From a checkpoint of a small transformer trained on Wikipedia: width 128.
Each number is 500 + 40 x the weight over its row's rms, rounded and kept within 0 to 999. Layers, rows and columns count from 0. Numbers have three digits each. The size before them is the row's rms in percent of the matrix's.

# down: layer 8 MLP down (transposed), 512x128, rms 0.109, rows 118-297, columns 0-31
# up: layer 8 MLP up, 512x128, rms 0.128, rows 119-298, columns 0-31
down118 101:502503525488525446488553452534449546509490548489515495496538477567564428490517546492517491521542
up119 080:539535429481547471533510531501444439462541520511464561480483530485531518498497454479608468453474
down119 086:444476493570490470501457444481467459545437499509456483444482593452472508502523421473527495423545
up120 112:498455508461539474405399556527567432519573477522437487516464494489494601467471493485522499442478
down120 112:525468450517506520533453511472469545553474516439550467520486557536498529490438558458441447494521
up121 101:549484514465544562519456451505513485570489491532553405485511519535520507536477452531542474485481
down121 098:452515475500510514523488487452479474478481458500472482517471502541455466557505522567531520463507
up122 118:521504587469485532527457546468450525509474406522481531468497486552500543496482480451462513477493
down122 111:447491442522573524533539464440518457485536496530494479463549535505476477482545422506444554492476
up123 113:499541511462476518538451623472534518526469468469483482506537453511535513504497594464536437497485
down123 110:508486501557540527518440504518495485478490473484500473463480533564489534544561510461469495498591
up124 082:512520499519544457442495490569510464530509559546501455519505446501453410455505507470500514471490
down124 086:513455438456430546499465557486451524519500487484510516521543523476495559525478527375492503550624
up125 109:528582575467502487537466536482489466500474468509435497550482490493524487549462547475551505524490
down125 109:557531427479524495496557562550529522539503456565538541499498467514511504470569502511494492469509
up126 108:502565502499494550513468530527532587490480419540510475511527526564446498525462547483508526464444
down126 105:518511462485524464420460542506535528473537470452465493523484471544482516455527449504475429496423
up127 118:518420546588423538487417523479598499518497423566540450511515548576457508455533523387479494515471
down127 121:463530538514513524565477513521497537539508481493473475506439453548497465527525497475512426538460
up128 095:546472467499508499469522456542496500473554531565522472529540499556473443516509461493448592500470
down128 089:473476474509484535488523482511415474489517546490464551497502467493509488505488612504468523494468
up129 112:499546586417406573420530590465485503498479464520470484576532550484504546478469556503469495460438
down129 105:463540489517491522585483488514461521533521529475495542523465490516507454509404455485566455534413
up130 087:531510558525459561470479495519489500459510512549457450462540539509494496570497471456527491439452
down130 088:473488550504481576508370486541489488507442529523518512519421438511432514589596517487520500574497
up131 124:490516534565454567535475524482526485464442479501467489555495488596479494541538516455590488456465
down131 115:467475434500493524545505500532441516547552613487564493508556506484467530557505536490519504520485
up132 095:522523529485444488461458585510503503478502454549525533551490530502546509472464515477423525457456
down132 095:463503513484568540533531477521506590543485558496454548542489453512543449613517549494492503568557
up133 104:525527428463480602475473510555493473593431531528486519468516548482475566454470524509499444438478
down133 095:557535471503435413550475547481531544522552516499493483484480488465454515533535463464506593548591
up134 103:506473530507462541505535535512532512513553506536471461486492512505431538488515491501490603487475
down134 100:503522485550510559495445500509443480533480549477510481552489506501521542484492456522530446505391
up135 081:528515481470499409461567488586587420482432531507536524467509524440498512454519493513474480481502
down135 084:527526565548543540505445488469543525535525481512534583501484423500464448520499493488497503454460
up136 106:573523542465449498547555508453455447452544544542541492492400577458523510476539462475534563493477
down136 114:496509475489530478515419531499504493617530521504493480479489484499498469555557549554453488507656
up137 101:522502538451434540456544520514507442579461517550453455523502537456597570513534509478495460412488
down137 096:484483501477535477516504428535511520431508526448479454490485526495426445514512520508582531521523
up138 093:525594476475499457548474465484472516524496489505428456571505448512544420511524503504435519530489
down138 092:520552525527491478473593471511543454472510527559534537518443475469433467448521433491516480430534
up139 099:545516514450578473520492431524510519516559475481447507479436499440543572543516479525437581448507
down139 106:494470511579476498525544554461557462447423570489512475462576509559350474454487489494541478560484
up140 079:506523474461509493452505564488544495501549494501546417446547519491563486401456547449554542480486
down140 086:492467508498575515534554525400439586511533506461507555558512434562484559526460478419480444571566
up141 123:526520466502507511506490500493587451505434516490524454505498467495479505547525532511543477488435
down141 163:569454491444469431559540530500531462493446510448446471498474505568431534502527518534422480535499
up142 086:548455458512499509453530449477559496515485447494424434472501599527507545471521505572495553472501
down142 086:500483505503583573518448501481458529555523475491559581568468469508531544548527544421481533568574
up143 088:548492398463450538446425537485513556512420535534585507508519498487539499430443424480489478507484
down143 087:442544473535523473465497444468558489519543464528485450597436512486514498474403510517508496513411
up144 087:503549515520461470478509501556538458509476489485602547488571511466532535491523436436497557500491
down144 090:470451528473564530524445506569465431525467489450529457465436566488515472455508424490554537444469
up145 127:505505488482453498482439512484547583531460467521479489508481508554509544482460568492515531499482
down145 122:484499465412498504505492503509554549488481497550444538528454461593473525504535507538541468491500
up146 099:519490577566470516514443461482502482509486421535473563494537524515550509483459422555476500455470
down146 095:501510483499501502490566540495433470505511465468555487504475462513432559529448539457475491467484
up147 081:582500481481552433509531532478496562531393450531513508464501486510544469486463473511526383451491
down147 087:450475489553533553480419445495483469514467459450543533572496476510436528484545456449528530542494
up148 126:502545473547574504522536486490519491562483527492471478525491483472532520477485494492511545509467
down148 123:531481502518482466462501539475482524527533462377517540409453533526516519478521497507463541415573
up149 111:511522492477532441460544552490512564491523495525512474534528545515445515434430431504459498470483
down149 093:484418456514505520611499524569459396526512473515453534503437490469496510521463462547494478480584
up150 083:489550486444470501464542515524499503439446541477450478510519496448439476483441477518474519432473
down150 084:477491561497538500484483515540477466474539524476551511494540518446463483458477449528486539596533
up151 087:559508475525489492530561545529517404562458531509479500470529561503544478501485493471546454470490
down151 095:446523527529465535495415476538441521500502474493522482505391457473507479529461509485440484564466
up152 089:503505488476538541549488588514494490514578430526570543512526556527512514570447441485531483452457
down152 091:552482467461443478492554477618478493481501524500428512548483494525458530553547470485519462576595
up153 066:537496503564508493551438533527492370457523456512496494574505455449489427521442496487465515464446
down153 070:476470481493554550475467487503454532506501527454547517513568472471511564492467456527545438543598
up154 083:510464462459413453487540577521525409510565506552474490452521531503531431548506512522451482505489
down154 080:462518545474558466478445479500418534546502515498484503512461492487494557525463474505506542547681
up155 085:466427468541503517488428535535510430515467414502464486519590543590544538502491516423492557478473
down155 086:475545491446544478471508497482435537481423580467554541529520486440505497533525506519524489557541
up156 116:476548506505574488527444486489461543522466519503444497510598450533552497508483487423462544433462
down156 109:477502489479495375491540513487535513489449443524466506500480480469442527475546552484560524509452
up157 088:524554501476495537458535530490512559501432541508449489429431505470483487511482570493563480513496
down157 078:533514446438487518506507481490460471576458426469538458542525490448520540461449479470530542541570
up158 110:526547521490446546458511461491593455536510478526541524501480554549460543506507514438538491492479
down158 092:514541447547487482521464452472536490542514435519514484454448521534499510538485537514533467519509
up159 104:492476490551428459505477556463490483450499505508569439485513540464477515527490483468534467477473
down159 106:435520520488548501517508427533482540506524573444494489461497436520562509480561547483447575482561
up160 090:519478423463439514448489540433546547508533483521491457542539521492484494468515531478504534452447
down160 087:512511531486480510504486472556450502454487463404505526476440511498540460546447526582457519539485
up161 081:533479496484498625520488536522497507528552442574528499476517563439502491536503499497492486433437
down161 086:400595541581472527437522485474454499486522571439480465513499468496482451494446434531540465483517
up162 099:502520527596538489399475496543547434464514581551545542518557569498395585465515519489486470437486
down162 078:503467519499539535477488475502533515433470520481554494556488447514448489475567529475524506485633
up163 078:534542541532440533480522517497490451488506481542509439474561566441503504454553525473482470389483
down163 080:442497543514569576403488408462512481562485476443511515464509509481529507443553499563451535418495
up164 096:551527485476475485513445515434517487595463430502509467476443567425572459501481440557537525446460
down164 091:497492572467551508480517469509522485504507546448541461467548463538498458470457534518509487581455
up165 079:573499426500501517508568491530538645524449517512448472462471530486525483484488476555489519440484
down165 088:468496476507501482523483472463500522454433499504512501539474481566481515519506581442482584612555
up166 108:506524524527464575511509520520474521557432400520496462550534477494506431513461552465522425462484
down166 099:517466528512432468459486448519542455500550558517518464517567541520481567490486544543507530529550
up167 125:542563519550547533503611483516523503545397527533554486513569491459439486452496455497524509387445
down167 139:477508505522555537472542516479459496570487448441561555483521492377507501467451474482441457463403
up168 089:505469532451447482424486456472517487485484544498451504468496516483514493403536562519466491466539
down168 073:513555507553491467497515528512449526530488501542511523509540491527532547526438494511463480508323
up169 123:491510456548489555452500524519487479506455534512479526534467460469460567568415551529495530488482
down169 115:521551515525421402456493490503490572492507538512562541516512557436457481519518549568497545471502
up170 109:526526497538500474435517483492516473553502501535434513462522551461487509450587444493496440378481
down170 112:470517498469501527495516539492457398454513477492555601494498496470478525560457498516533429523505
up171 091:545514469561500473463468504473485465545460473499515484454546487446537578486511517488500512431492
down171 094:445486510517514538486492537523531503477530553467458474496463509555485467542435424522508565523516
up172 107:519448502449500573510528488529532455573544486506450438492547539535564558474443566452527553467450
down172 114:514475509460466531481494498484478457544540562421484484539567546465456525494537506538463536464466
up173 099:521522450502470524415488466509518471489495511530446452577514464542434502496490487471438407450485
down173 099:500554529453542477534543507479519504493457464490475489520489485489515466439495498473498483478535
up174 090:499475558499564447517442551561511459551492513513562520451470472534510569427503515457542515430515
down174 100:468503480457459482474444524400439594514523552465539583525525451485453491523556490519538480485450
up175 119:537526500484490539517504549509574524524516440530491512463451531511499580506457510489549456471469
down175 114:527487457522472466529432500497496494473477499573481528519537527484549469423471539533481574541480
up176 087:564493555480497485530502535566581471509441457600522511532470456564527496480488463432548532430466
down176 088:450498575496493522481452474544526485427495457454567517477471465462479439489538536516524545476383
up177 093:540492513534511568478614494525513483496517482545522486466497541476484528484463500464571457499473
down177 095:485444563513429453474411492419538431478487518488477432440541513484501473482524432525577515589471
up178 088:535566512461537502545490441441541518544529450475512553526476527500522440463514512511525493510465
down178 085:455513489472454490476477532516517469520474462532483554451407468536475482472515520513601457511539
up179 093:557481472513508526492409536489516471489598501532551536492482494435516499508427553467606458500491
down179 089:464526468481477388502470573507480520470497537459501471502456524467531484523481579566496505543510
up180 107:509463483507538492450473522513504515507483561537480532497502513469521533528506479461506553532470
down180 098:575480527499473482500447525485502533476543529405461456493494496412531495527538476489550483467482
up181 112:544535460510443461527578531541448435485496566530474504490514517458491546500443441526470520485447
down181 112:482499528498469526498527524513525524510464458454488535552513420490618424510477615505479440519451
up182 098:536494518452416521488551514489509500532479418493477510464520540524550561485444467504494525535488
down182 103:483420458567511508496520503544424563472499542487521541553540433520487504523563515447473492440496
up183 088:472574542491528534500545549479503532457485483531493495488551470544526436470484493434446481425482
down183 080:460504482494439447490484517465536543502554564416507531416496447494426473438552567517497474525522
up184 097:575506513518470438418446477489511526547484547487482506496449493467522493435524525506488466429512
down184 093:483445488506501555451509541502520453529475524510409495603585480490442505521475484443463529470493
up185 119:518505542503510433512418534533532499513532472508467472496532558500519542454441487513567520499472
down185 116:439547540488417503559528497488473485554539558532564536531522533517486516500504501471545545492513
up186 106:552496562525513484499503510528455569546530434585455529525499507610496452477507471509482513463477
down186 092:462409426530509518485476461469462523511550518444506594458516541473472479487510471495527428492456
up187 100:532548532512482467476521449543512532522566468534487509488439498537522443513480530449483480506458
down187 093:455506504501512483440555534468462533557556504455459536518446515518547521493506433521512514532457
up188 113:525512507573441447511544489549527473459529481489418583510509479469490463553520552503507445489499
down188 101:449551438482488526526516558533553505516523523534475543488489620406444596486450440474480520509533
up189 081:528518489393535557468539509555533539557455515533567525449537520487519531402465499494429518445494
down189 094:504501535511545539531465475502515525548505498524586573489448508507471444464573551514535511577555
up190 105:519456540550476477530445517478505559459460485514543495512517457484514500519481508466438516506415
down190 116:493538538496546522441508495503491553471529616463399501469487467560538484496527629523555483452495
up191 107:507452552518447582517539520459526469522572443507459580510489527557446513545520523481546522460455
down191 093:509450541545438477549502528504497484481499489493496559510467544499524487441474510589419521558450
up192 095:440468485490541499498445489505595518530560565508507520553541485509462528476485528471528517531474
down192 098:490472549518507582505521511549412436459491513537544491494464407482451486460487562506531433503502
up193 106:491506451441463514438476519500493540459485455496452478483549486566540449488489528425456560466467
down193 110:498502512517488478525477445449488515544444480594514496477432505519521524522539566524480491503563
up194 092:525545559538471518527445448513481536503450458504552493485451549501506507541437456550491474553460
down194 092:376471481464528541539533531445456481516489437533487505472449469524489606487523566449546470551512
up195 108:601500474472483461611563480484534482558488478507494495486542464462583552477498506522524474437489
down195 103:566502428462518458493538510493528473542498527469472530477538476488465463543581555452476495510450
up196 103:540497561530494456499528548494560498496526505538529506460455483438510549514481502500565520469498
down196 089:461476485466447521517527501508443499494429563420514510554534513495504428515485480415523511516515
up197 100:523467437455490495519464497519483448504540475537560482454547496437556515473524458476520508387480
down197 089:454513530549507509532448490444522540497476569565488479587526473533453483526475538462514480533475
up198 104:548462439471538435474453569513549452503493526508475452501499487576545468561494485450539518504482
down198 099:478533487505406528459453468449498526421614470563483517601526480511424505541498491490467520491507
up199 099:539552468561474523503443509480521497525505509498465458554517443518519513531448571503500510509441
down199 104:505484549452555478441548469477547525501487464474416500446589483538493511507545507518543444423526
up200 089:550519510483497464522518496497478532533495534511549454483563529549500513519550466458583450424469
down200 082:531523554486505478498483428520499490545481453496503530524506476513498508432505471485489562511558
up201 100:464446526507459509512481463533522407552535482513478503537567510562516543509588468426512444453458
down201 085:484575512552529482578433446508503561529484438517452532514540477513565488493521464504570464480512
up202 083:564514577460484470505514439480528444478499486498500448479572526446475490538512472478551462493488
down202 094:423588517500489504532456435448488452526471455515476540543522544517468513544566490526553445475460
up203 072:480546503571465477508532520531542497498513458531485467533566495484407508488470508475493531510520
down203 082:545522545523487469490476428422488499486559497454520541486421449462452464483493513534494493536540
up204 072:523546417545504434449464541524515527514552491503473462496479556485508395484480493534525541465480
down204 080:444508567542540530463469486492487481496535517449501530528443494530462595523469504510521445584610
up205 097:528519472553432540511533488539482500540484529540581514525485459533486501527496471461541492478434
down205 098:518502589521530509470545471561579460556478461462532558546457565473514432464497543480503457534482
up206 102:521410537517486528501524485540530456448475473496496483487490495612487523465451469419536472500485
down206 102:547457447479562457527481417564449538526552546438394490510521524519550447520490468455495443480587
up207 105:551553520450501532499518459478484486515511539508426448532513521520564462495499493467587468431451
down207 094:485529494531589504549434580545526532560496494486535412496493433523570453463478514473460572478579
up208 077:490520515557497504494442582563514595523509546500550542477582494563460513459499534453424569506481
down208 081:516518563441556502495593512498457477562466508522448533502439451498487455467505513478525474486487
up209 054:512553512491503501480508532488479463559415461487428507440473470457446516519521507513583538482509
down209 061:515522445538459526506475469594514494502475488500530499617515542463507522538494552488526471480560
up210 102:534507522507496465430507512519494506443434432519452523490464529537454468470429504512480516479480
down210 098:476540487488495450464523568504498408454533495529538469511503474519462448506481529449500517450616
up211 109:542523539561465492453495588498434487495455479543512606487474498488480514442549438425495500479490
down211 107:416438444423502471574549474417445500529450522464556527464485515553501536530452447435547460496510
up212 178:543516466516534476518474534476518517550495454560470509494527584562491560549473463445537533511482
down212 124:594465467487524471502508545502503523539511490546464463524477502496520555505455465457444556519611
up213 114:514555502496558447475433492502508523550480422497517488478469454464497490501516488447495463513496
down213 106:561442497516538502560556455427558507551512535478460540535481494419468456535475461441480491444547
up214 074:540482453487494483485523606480580519484474565533488502486487571448468497449464471517473505440479
down214 071:500457506487597550498456496456514519439443473405448438540470482548459491528475554510531540513518
up215 108:486540526540445548541507575469518548494453517514515469497495521493456564544465532435501489533432
down215 109:522422500458473473493610510518554455514514532511490555478500536514525519434510590588499477424539
up216 087:507507438490490502502522557488455507508582518511555544511466489546549487435463555472528465428478
down216 085:493525489487488522522512478467532569502427464500492510474510442524478534500567547470523549520492
up217 110:508491484514544556477482565481546418465591500509475508553489496526461485578527538501543492466475
down217 099:615499486526494473551596528459526512541481478496458524476482497521573495500399503509530500450491
up218 101:500468490542468457475442521525534335485502503526531418467528546502517547479514482491528469447470
down218 099:478527518480442451491478563454445518495450541519522466469539592585543467466546557496466527499509
up219 117:526560461544447503520482485470503510455449458486533544485515553533578568541509552509553535500488
down219 122:433551568494501544528455508435521553584521536517509553511496529548505531475525503524425508500525
up220 092:514502461463501523489476590506471490492489529515545396521487484535549427519477572412510560502485
down220 100:536529482496483514569442470498489454526494456525494612590454458509377565510538441540467451586571
up221 119:544478488512482473510537508496523444540425452539497473478546545539457597517487463478601501526493
down221 094:493468480505490489539532553492512466558475518507514505489453492511519494504459495513505542570642
up222 113:482494585513549512539408508518478416509486478537541536443513472542478483511446474513519547493428
down222 112:469501523499608512520476497479457435500500450474540537526536452529494472531444449522519514500482
up223 117:462465466491526515503489482538520525548502453511443538520471543627514483532466529533590525517470
down223 117:576466475536436517525437504515504472459518498468529467507406486566582461489539438422458514462494
up224 094:504493509405523486512428475515550408518490535470582507397493529490517456534508425511475543522485
down224 090:487495514538452521516453436503559471429546497482504551565450440556523529535493502514577530544437
up225 099:475544498569532516508555476510483532506463526549494541554510472488513463475377530510459463481462
down225 102:419531600518489568557543483471491511526502449462491518505521477532438473532569463437551541497464
up226 081:560529493492513543468516476472494516582541509550525434515532540528490468499458489436512555495486
down226 078:543490476517491500513474525484506433497491499471473484476479459492475550484469514433490509548715
up227 108:479493509523454553480455530547543468442536459559553440479515495585416520474450539436478499508433
down227 116:458507558582464501517498521493423532492526477485578505555520428487496448444502483458555472528495
up228 113:478501502529528423495488430486566482482539556516576568494558552538530546457542463448506484464499
down228 100:532423501510476491443446522448504467515513467496560524448476525528466523540514490546501533451500
up229 105:516484478541456531472393453469583543501535536486504563498466570559486564507510467488522467434457
down229 104:517465488492526476401541543484472493474425456470516504527504499512448443461472483493497495501448
up230 079:539471517424501467530486506512490524524485492519509470533515483555575434465462440524479504585483
down230 097:436496554496562583499454431477502458529463490476541562485446468487500463495509518527539481509451
up231 107:542577494473486494529559506462480427485490503516474471526569516506538509519474434466515480485482
down231 088:386502516536502558519490496541523471536493497447539497495525503495499501468470503561580546491563
up232 119:530516485454490582474457539468474533530491430513518462553564528613516531443477513524527528521466
down232 127:508444572503509564526496576527546542555498486516510455491518533446434482441434534573504505418446
up233 107:522473501496549518542524485500534425552462445509472505511541507494562505492568457469502489470478
down233 096:551500486501465494482493491452507482565464493484457452468540537496519604469548486528438554509503
up234 063:450474493508472508524485519533499411541539483541485522458481538496495387471577488497531480473494
down234 080:490558502438539577485487499421431490545521521503485516539539443509506605546503440445522473560617
up235 101:479488520540434530508531554469548503464531464480531507430502567476544514550540424470511584427486
down235 106:442507523471436469388525486477459564519472414495479517483481458525471513518523575554521528516569
up236 082:471429510520520475522483568534506540508526455528441480487585455628616538480539518436457516487516
down236 097:466489513524549525476487438456457475565488531506492563482455463472484425444498527526506458512496
up237 090:494439512559508484484499455604553444471528551543496439484498476483460485503538511495444532459512
down237 090:471588460497494494531439548464459465464503502463518525549513439424556574533520529499493528535537
up238 143:532500510637483505482511548514508504506526503527503479506521489407490545490482474461485442456485
down238 140:457563553534419490453573429505513515452469466483505410488523437470575462504429482484532549527511
up239 084:507508503571553514500534492507577448515582509492455465481551514459474519572504511446554494380492
down239 089:447526549495529502471510436546512462510511483512516562436486499493485468508547497526493475495479
up240 112:497478472470495527474415563487471562574480444504480511473485478567449554528489454422558513476460
down240 092:498414536531570541555539552553504487504472409474538442511546484533519499514517472490484432482516
up241 091:518480538520455531431495507496547445492530510554447469444487555520479500447484500511548516449463
down241 090:543482498532494478439484474547487489543485594438539466484519454433509474493520582530430500524542
up242 085:571501509526459485526525510534463529563450540517516418475487460440487536484465428450478505448517
down242 088:514460425494394527555557564514485513526494459457534470597480518444540578555477506439545455572535
up243 110:536511533484500595456524527504471474539538485541549554504564536479482542444447484539517516469463
down243 113:486480511495508537580507560473509601515398573533534502459497427520520435479507489574513528550508
up244 096:520539433587528489505537468482564525594537552484439467475504562501505510451525495481588542436468
down244 087:429451491525534506559470481544471446458532472460558565521505494503412562501491527510459478540559
up245 101:456521575574502509496473559471513495495444441519467449560518505558389538544478541484513509510448
down245 099:385458439465538463495457460463469431490506513449532518415553467485504484493523555481562439521493
up246 092:518522546430470524480580596488530391533487510535506498500516501473482647448486498454501439485500
down246 093:477476531543532501496557506518446468427501457501550567461457505430445517495490508525494490472590
up247 122:571504463479504528491572484549497487552431500513519464454507484429512522498565486531467519521499
down247 131:480465551542551449436514517470475533495468514465506550470480498494477525518526500582465542459449
up248 109:520525511465484581505475551493521440525513513534460427569455565445527586468440508536518452475453
down248 106:524443525524456470492523410496432558465461523513530510528485554467591506475463544472520507579448
up249 100:534591517455477496425557574530494566401513582511558558505438455532508492395452537501541499477488
down249 098:449484538587521487501476609519464478562475489398528477519444519493553503454518535497540443475566
up250 087:519537488534492570543476473529522517536581359537523458500454560480483528565590506466467510416459
down250 089:478462526475452505435468503453490513551531485508507529494487578469565419504505469482411561477553
up251 103:487530472505576412522414510509551456568497500503485560496489529556513456536546467487476487453475
down251 092:570464497504465542488528492536489462528545553458457556543475438527472495492484537499521502544559
up252 083:487526556513495451532535495496554462500547466557499472460504590546505462513497516502489522369491
down252 094:425513517534538541587465496474479484555489480504546545534498472473475428524532538506516524556470
up253 082:558489467500564446482465496589500411507442505546471546478478470447496542479464507490464485522493
down253 091:507459478492491508508498498480537529457574488530514452475496476501494459595476528473491558557626
up254 117:529500442599513490506486550556501478465550537534464479455556498465425471509464527521479446471474
down254 129:548525506468466437444479527510505550500503431520518442551475575448475485503481463524474490460562
up255 112:506510527521569638547491540494488503457424525524502445513550518470491505506427458481572551498452
down255 119:576495435492517545407557496461490527466497471491479569496484512482517520485465503481476500570508
up256 081:551467519417450538521466516505447565450482478506466491588555504516505499463435519574431499547485
down256 100:457505530556530547481471462469470458528514473535533536474449524517486445505551469495547491454429
up257 096:490502554438407443427530577527571510568398462495553500444544526457447530430536505479480474467494
down257 087:438422502486482572528472475509541469416482431523441496531493514481541579470567604553524469504591
up258 092:539521483441470559424498534493441590490478503568455477545516547480519534393512515463519471418471
down258 084:486516531471443474443535443507561505500490525451499570546544503424474536453512479501485549554548
up259 112:511447487597488502549585430519527506546429426513516480500481496543499469550496459520480506485461
down259 103:448503458544507538454551487491445514528536561558494474579586479504542508484460524467548521468445
up260 091:518476561507534549527520531494494443497460507534506395496479567504552459504459438486552515426429
down260 099:533480433479536469515431475538456534457534507564494531443555541572475478548536482553495488494488
up261 094:526485568494497559486498430518530444515529527527496427527581539544416598546477471494473537495465
down261 093:465515532503520526473490485520546556502482470495519574538485449403476475482487563494471506550444
up262 122:509487519462493579491468593545512530550476439498471438469478485462471469508492522461535469494493
down262 123:507483490484433468550463449555518577506539466513527408484492600484478458457542429462503540440516
up263 119:531464509483438547534492495525558450523540517497538417514531494516477540544514498429565508421490
down263 126:483525516453515432440497483505504497413496427543525484495472548527476378493498468470477526508490
up264 061:498503466568534485444508458545591495497506462493498510551519570489484442398469529516476488489464
down264 076:499516456509508543532515516462457435479499499498490480507546462518523557516452499448490489531671
up265 112:504525535494480541500466598487539403526521405520512439517500508545524520534483525405531469475449
down265 105:566534581524422475562546483543472473413495395499559514498466404558515522522498495493525531478469
up266 112:478495458565509512501561516537517507502563529530490485464497513503434458490462504458585580528468
down266 104:501455517511469443476516501498609545519570582418458411564578485482470528537483485483522523572503
up267 123:539497558560592481496538489516496517534497510512526544497560479515525498556550530425482482508502
down267 115:522537506515486433495503515507477526465480492465556462402504476487517564515408493523456528472402
up268 102:495437499480544542493488455468547444564502483488563520492588491439544473484591463473494518390478
down268 098:505530465570479519565483587521461537454508489523489473556467494598456476583448515517478499567450
up269 096:454448522503467556473415501477531528512535522539474519474526531473457574530527485449446561499464
down269 096:504512513455538495471580478487539493452467508406551424520484472487508406470573506543598469497498
up270 128:529575492513473450539504492485534447458519495536559534561497520570545470476506493518486435512490
down270 126:507468507526505544474533499493519570567480472488437502511496430470472458479490470482561482426511
up271 107:470525550469536449495439494585553404497485485551531523482506454553455495485506433488514518500495
down271 104:471552477548465484498453524528457569459559538494515569562515543509518497522469548552553493535492
up272 090:531563543538509482491558474528471561523497535540483536479504532436464565440429457545509482453466
down272 080:441466475489539488474455509465494509471461522511496494538462402471515503563540535443447525533537
up273 083:511460508462510450534532526541537462500484471512535444417580559545526546431469490481595544532484
down273 087:544504412512520551533526516459477474549565448487558513591428479489509537488451513475568468516492
up274 116:612524571545478560450514577502511476481426471503555458502460513428504514502483458491506514496496
down274 111:449564552444489533496561484422518408432538530506517498496446540482549481576481443475444441558512
up275 093:515511557489570577451547600535432469520455488542525504524465488503479548510456454500501523514481
down275 087:541428469548456469492545433440485539486479502448488453466523471515514527517509444473497551512520
up276 081:481522471578553526516503485552578452483479529490479513430484495597467524543539463515501549589491
down276 091:522467540479379452494450486445494512536527467482518543538509464480501509498497512465562536409547
up277 081:497543488444502552516582536548547493514502558514559537427493503481465579479431475498482596496500
down277 086:436477577457481458486500547469463461559508493450503538447432518505512459481528484557562500495455
up278 097:549564510477521449485496550526497546527467486528545543508496545504503444411419485519556500525454
down278 098:427454472512471529570475483494474547457498521517505542495494490560500507573548494459494484482534
up279 071:455510496531511511515545553534537484449510475522553524493448519455430495525475472488483491544498
down279 077:552531463471587473515496503536529474544555507460557479566577428525501498463465497493534522494494
up280 086:506518463557525514559500520501494481497543495532553522493530514503538434532441475457526551438488
down280 094:532472470460506543511508505538442512502489475488566526547532507533391565507485524505508486487598
up281 103:550493603536556542412480482497524461562527409539489447501477539493492585491539506473508534454475
down281 098:473538480507494474435507500501449543506519467499506523521505509535560452499443530486515557465510
up282 109:534516474464547481507548493488465513482575512564474582513452499496516470426488491477578476479489
down282 119:470517489475550449524494545498381480523423502460555430483457482467505526471521469487480498454505
up283 094:542507536453435514499428567444477485484547467523435494557499559496546497513492492439504547434440
down283 098:396513540586446489462464554479495617546438501522538481507441473462535506446560555524474519502467
up284 121:501553468537495492569511476507510492516455458511457521526475533477540509515490586541476471454478
down284 111:483559479476422509570506547520466618442509493533521482475548472461525520553465435479511471484503
up285 099:500480594506452540532482564502509464467475443503483403512555499515490470557507498501546529508458
down285 095:544503535521570498458472516513465491491497550522531528452470494444521497448495452482463505532510
up286 108:511450597543470493517528557530534549505489419518567522520540521512517585447497529494449541482486
down286 104:557511473577498468438486445481438474483497478485514536425517432507457466490508443493514475466495
up287 127:526485549530406556445458565480461477455499478519500503556481504512505621489550514469539502470485
down287 134:473509567538560520466516499496459465456493492542483516544464451540523476467466463484499524472494
up288 103:540459504518542552564459494539532498429533490537524515490479570490473581525457495551544511463462
down288 094:481407556494520493515502483508519475473477395464475490503495500512486476505439521429524495446520
up289 088:467466462545508511519561482497479537478424494492559558484477594479524526531500442583466595516482
down289 084:525502478537480541505483526450446513509427445503501544510545457521534532451619599488457497456560
up290 097:479497515540456490541458507546482453487476525549506483530548506498453497603574434476516530531507
down290 100:498477459437496480544544457470483454459527526473470530463452557495569581504532555548481395574532
up291 085:543536568503519539502489473552443484448528556595533518483476477463526430503502480450540514506491
down291 091:476464497527481534602404507441431548511495557429480492525526577474517550598556552481507480524545
up292 089:515466575447573553462556525509495552508546492510500496498474466504535471452559508520477465477496
down292 088:478492429500439537495513527497504519530431556460517503528491558487538506515435494482473524590508
up293 099:515507494535583625462504481555536532524494516495545523470599490476542515499462425476470511429477
down293 088:472513488493410533524474514526504476397439444529515453501523472546478502565482496501553493528478
up294 081:495515541549507445509541509517453456462558480508444527481582529525604569478519504468488494525498
down294 088:482478534516483566428446468519465515498521472533520491483410485477447473468537494505536486499455
up295 103:505536555486525610468484495493482597473499474553521557484520526531510556444474464513567453514476
down295 094:484524520492460530495390532506545540482450523474486477570514568414480455497579557464572523556481
up296 078:542452483457498511505490535507528530494501433548459399483432510521543503536508545409537505529501
down296 083:448475481524475520523473470381458477562530562493520475540552478447506501478525467489511522507576
up297 105:505511471500545493542556503496484495511501471518478472563508481502473471454433472538538558500449
down297 100:546488507465478387506527489507534507563505551503558526509556478519494532457509570443528538482470
up298 098:541425518496533563537466514500496492528548496552491485493534544548492480542475505516510570497466